{
  "n_layer": 14,
  "d_model": 96,
  "n_head": 2,
  "n_kv_head": 1,
  "head_dim": 64,
  "d_mlp": 256,
  "vocab_size": 8192,
  "activation": "swiglu",
  "norm": "rmsnorm",
  "norm_place": "pre",
  "norm_eps": 1e-05,
  "positions": "rope",
  "rope_base": 10000.0,
  "rope_fraction": 1.0,
  "qk_norm": false,
  "attn_scale": 0.125,
  "bias": "none",
  "tie_embeddings": false,
  "parallel_block": false,
  "init": "uniform",
  "init_std_qkv": 0.0668,
  "init_std_o": 0.0126,
  "init_std_up": 0.0668,
  "init_std_down": 0.0126,
  "init_out_by_depth": true,
  "optimizer": "cautious_adamw",
  "lr": 0.0021,
  "beta1": 0.9,
  "beta2": 0.95,
  "weight_decay": 0.055,
  "lr_head": 0.00744,
  "grad_clip": 2.0,
  "warmup_steps": 203,
  "schedule": "wsd",
  "decay_fraction": 0.945,
  "decay_shape": "pow",
  "final_lr_fraction": 0.0,
  "batch_tokens": 16384,
  "seq_len": 256,
  "doc_mask": true,
  "train_tokens": 156600000,
  "steps": 9559,
  "dataset": "wikipedia_en"
}
Each number is 500 + 25 x the weight over the matrix's rms, rounded and kept within 0 to 999. Layers, rows and columns count from 0. Numbers have three digits each.

# layer 3 attention output (transposed), 128x96, rms 0.0966, rows 5-13,68-77, columns 0-95
506479516495527477491508514516473516509540505513505497507489491520510500501474517508519549479468484500517458424488453476496518525492489468494524458499492480523493438531476508504533507480487498502477489501472529502495534529507486496470473513503558511478537529504500477489499484488484473504
484457476523496511470474516521516479484521514500517486499482501499528459503521530470486469495486473485480495492497464498499492507534498476520491462530524495487467513473504477483470508469482477510532482501457527497463503507527496502445538455481465474501518527500463517477469500504456517500
491489503494473538485502499490537469493517505486501503491511513494484492524494520513553472477460519510472459510504501505498510490526494507502523495508529482490518501506532500522485489510438510481533523471456522478469515480535509510535527506498475521500487525525495524540503510516461476507
524513547495507505505507502498490491473499503539467499525506503519492503515526484504533539516514531510502504509495500494512473439492513506485521502444427546481538515504518499497521511521518520498446472517525473513515473517487499520488482527514486496549490496485517483480539483495507479487
488490509523486518459456480475512492511507493480509474474514512478509529468544546547485467517501527502482536518503524502506479476500496498512521507476563442463531512476552450499511487500481499496527518516476507517490455496507512492495489488466517527474484516518481509506479499508517518510
503470512511531466481491516490519518508456520489489504452483513516500457537503475501501541542514480517489494489490434471500520478490547528491492496518506503567498465502523511510491467519475495508499487492514519486489470539434534517495528545515466452501496513490501462464523468533490479504
509477467495546527513490492512530481488476509513514523517477483517527523524499516424468492471509465440482518509473481518497467530506516470492491549502512518504499511482449538532496488515483473482530471505492518456478509496517498500490520499471501505492506492498447483479515511507491557480
491470508453490515495517507501496500486508465502509465539518522448510509507484518487492492486521484487495500548505517513502477530520497498487502507506568476452528465462533510485506544508528517498493482494501502527510509510499466496476492531484509538504481508500492524529459538498493500474
505505483500485505504493489519535467480490514480536543515478516475499503510509461481491489521517534482487511517520492532517503529493496482492451505526499511506497528487516521468533467530479480498517513500514501493502502472508541494527539503516469476505501494458487511491517517507527507503
520475482508479487491439515505466527496485532516467451520539537563484538499549530492520542525494454534550482457492528490526481570463493460491506515468478437469466490488473505532500541480528531482429520459431499486494446516454474483481578503533509533493541516491540522475495458464464482490
470551543520482502515496495507516520545449501537464504432498473495486503467474484496473515511517463484507493503500519461523508495537502477548513484480458514516491524477510452522500532480513493501488559527507513481525530456526508422494482476526544496520532497469490515485544493492556519465
485521510527503506495526457551533480544460513503509518502515482501487533514514538480475566479509454499451475473578494524476543498474498498521558488524494462458472525531545488485491498482509472499508539489532516479442492514534502454487508501474502513489519532513504494453500530537507538467
471472471521483532501466520487534482526485544487509460518496503481516531500525500558478502538481532491519488507531474535551459446438527481476508529512546495494540483463467499495493459477533509507498512498466515520515530507476507496464501527451473510479534509498530507509474429510469493492
499499501511504450487472499504500537489541466537514497499478505507461455465520448513450465496495548462457506527481503499499467522490454508496502483493551528484512489532461502483453442496514507507505510511508473501478518484541538514503512507511500537488473489536526497526461511476461460500
522444473513491480497453488536492504543482494507505470527526488516505459531511516458539531517454461477452481516530498490530533476443515505512557528500492520502484487502528513517489436509484527472505520481460475554503509496455476513478472509489470494494531524529523538484459451479483490483
478509516461500472519504526512520533447518504504523533477525518464482440491475507507511515481473499504484467525452494468532489526502542508519501495527501450491500491493560460477516478482489473497491527435484501468500487497459470492515496491515493523520523461511515514606517539509513485491
502503546506544498509454515505477481443546513482500486505500462449471525488496518460489512445493483453441532482506499513486442520537499494510545493470542519474483488511468529534464473497470466500511503487497462482513491491506471503465549488457530544533512449508497505505475486542506511456
474459490511516515492495505491539488544441521460467488478504492539519530501522512507504532538540489493531500485493529496517463464497519531502499512456463473499464517499504500487526441482496525507522473527477481518538490519498498559486510504501504456511542479497493447488538519522463537471
511477519468542509463516531523453471415551512512490492508481500441520517456487488477496463446489480515524504501438483492488474534524545470464497474531551516500539474480532519472539502544439496513497469488501545497512470525482473495494525454526502490490522514483493511555458449515510511538
# layer 3 attention value, 64x96, rms 0.106, rows 5-14, columns 0-95
507483502518508498491468494486508473484500498490486441466478508473479473508486482462526454505520522499514477507491499509482530499528515480491537506445437516475485505502508499516457503544486512510535488476521497468514507484536537515497540491554445442495525487482488505492442542451492508514
488498515535551497476467523515457443494447518501539494515506482498484503490495509495500468462481490470522513509492501508500560492504499492503527534454486507491507477485514528515497493500544486508459483496544524486492464486512523494499503437507493490525503509522510446493539560504522507511
504498524492560482503491487514522503511437528495492484480478447493481480471488538473521512498523501513489526537476500468516463517499530533470505511483519501527465493535494485483525489501511495529514462488452496530493458547512491513483513518473501508492484489502494538522537479506461493495
515479539476509478508512502491494546478501512511485476520506503454497504470507470472521470500459498534500513521479475516479502499508522567491509515522479488504545492494510519477468451465518486458509499481488429504508538476464540484525501509473534534537500534499499497518503494529500499502
458480535477509503514535495469484500554530520500513504517448476521507513523477534486517537555517488488482496544458491477498541512467521540505458491507493469497493483512521504521546467486464508498499506490550458522531476504525517511464517470485505552517466474520529486481562497528487484506
493529504494489473508466496491478533503499540512499458498540497494513548485492503464524524515476483424506500551553547500489474515536501498542516508502463512474475514543522519441491471507495500473526536505501548485526528483476495488519475445509486499523533477513560529473461484493528482490
527501554527542509479536511490466516476478535503513482513533489507452445504501477474512518461475484515433501453521508470517513505485541502525482471536515515477483464492521519488485505473485516504486468506525494506473547468516481499533475531518467476525522478546493477495524503524568490507
533503476532513508503546499474546482523509532539491474507458503512512470478491529527456487485531510502482506478463441504495501493524549505500472552495489492519502523502500473530521502479466515480483523491470529479496515528483533492505472473515505478518489482475518501475527507500482495518
527519511498520487506522532522476536490535486504451509514515467522501499537516473471495492526468521515515494495551502502492470512472519492495483471565540504493534476519495494498500510515514542554495522539513512488464484505494463506521488526518502503459531485541484536546468461523503506459
478494503511558532517547516549491526505550483484465467516496525524477565492506513527522476514470555521474497526555478458551497471496535505502491531475513541511544503497489495470491524510478515514491517511486509501444511499486500480508443517567501502509504517490492507526494461523476468505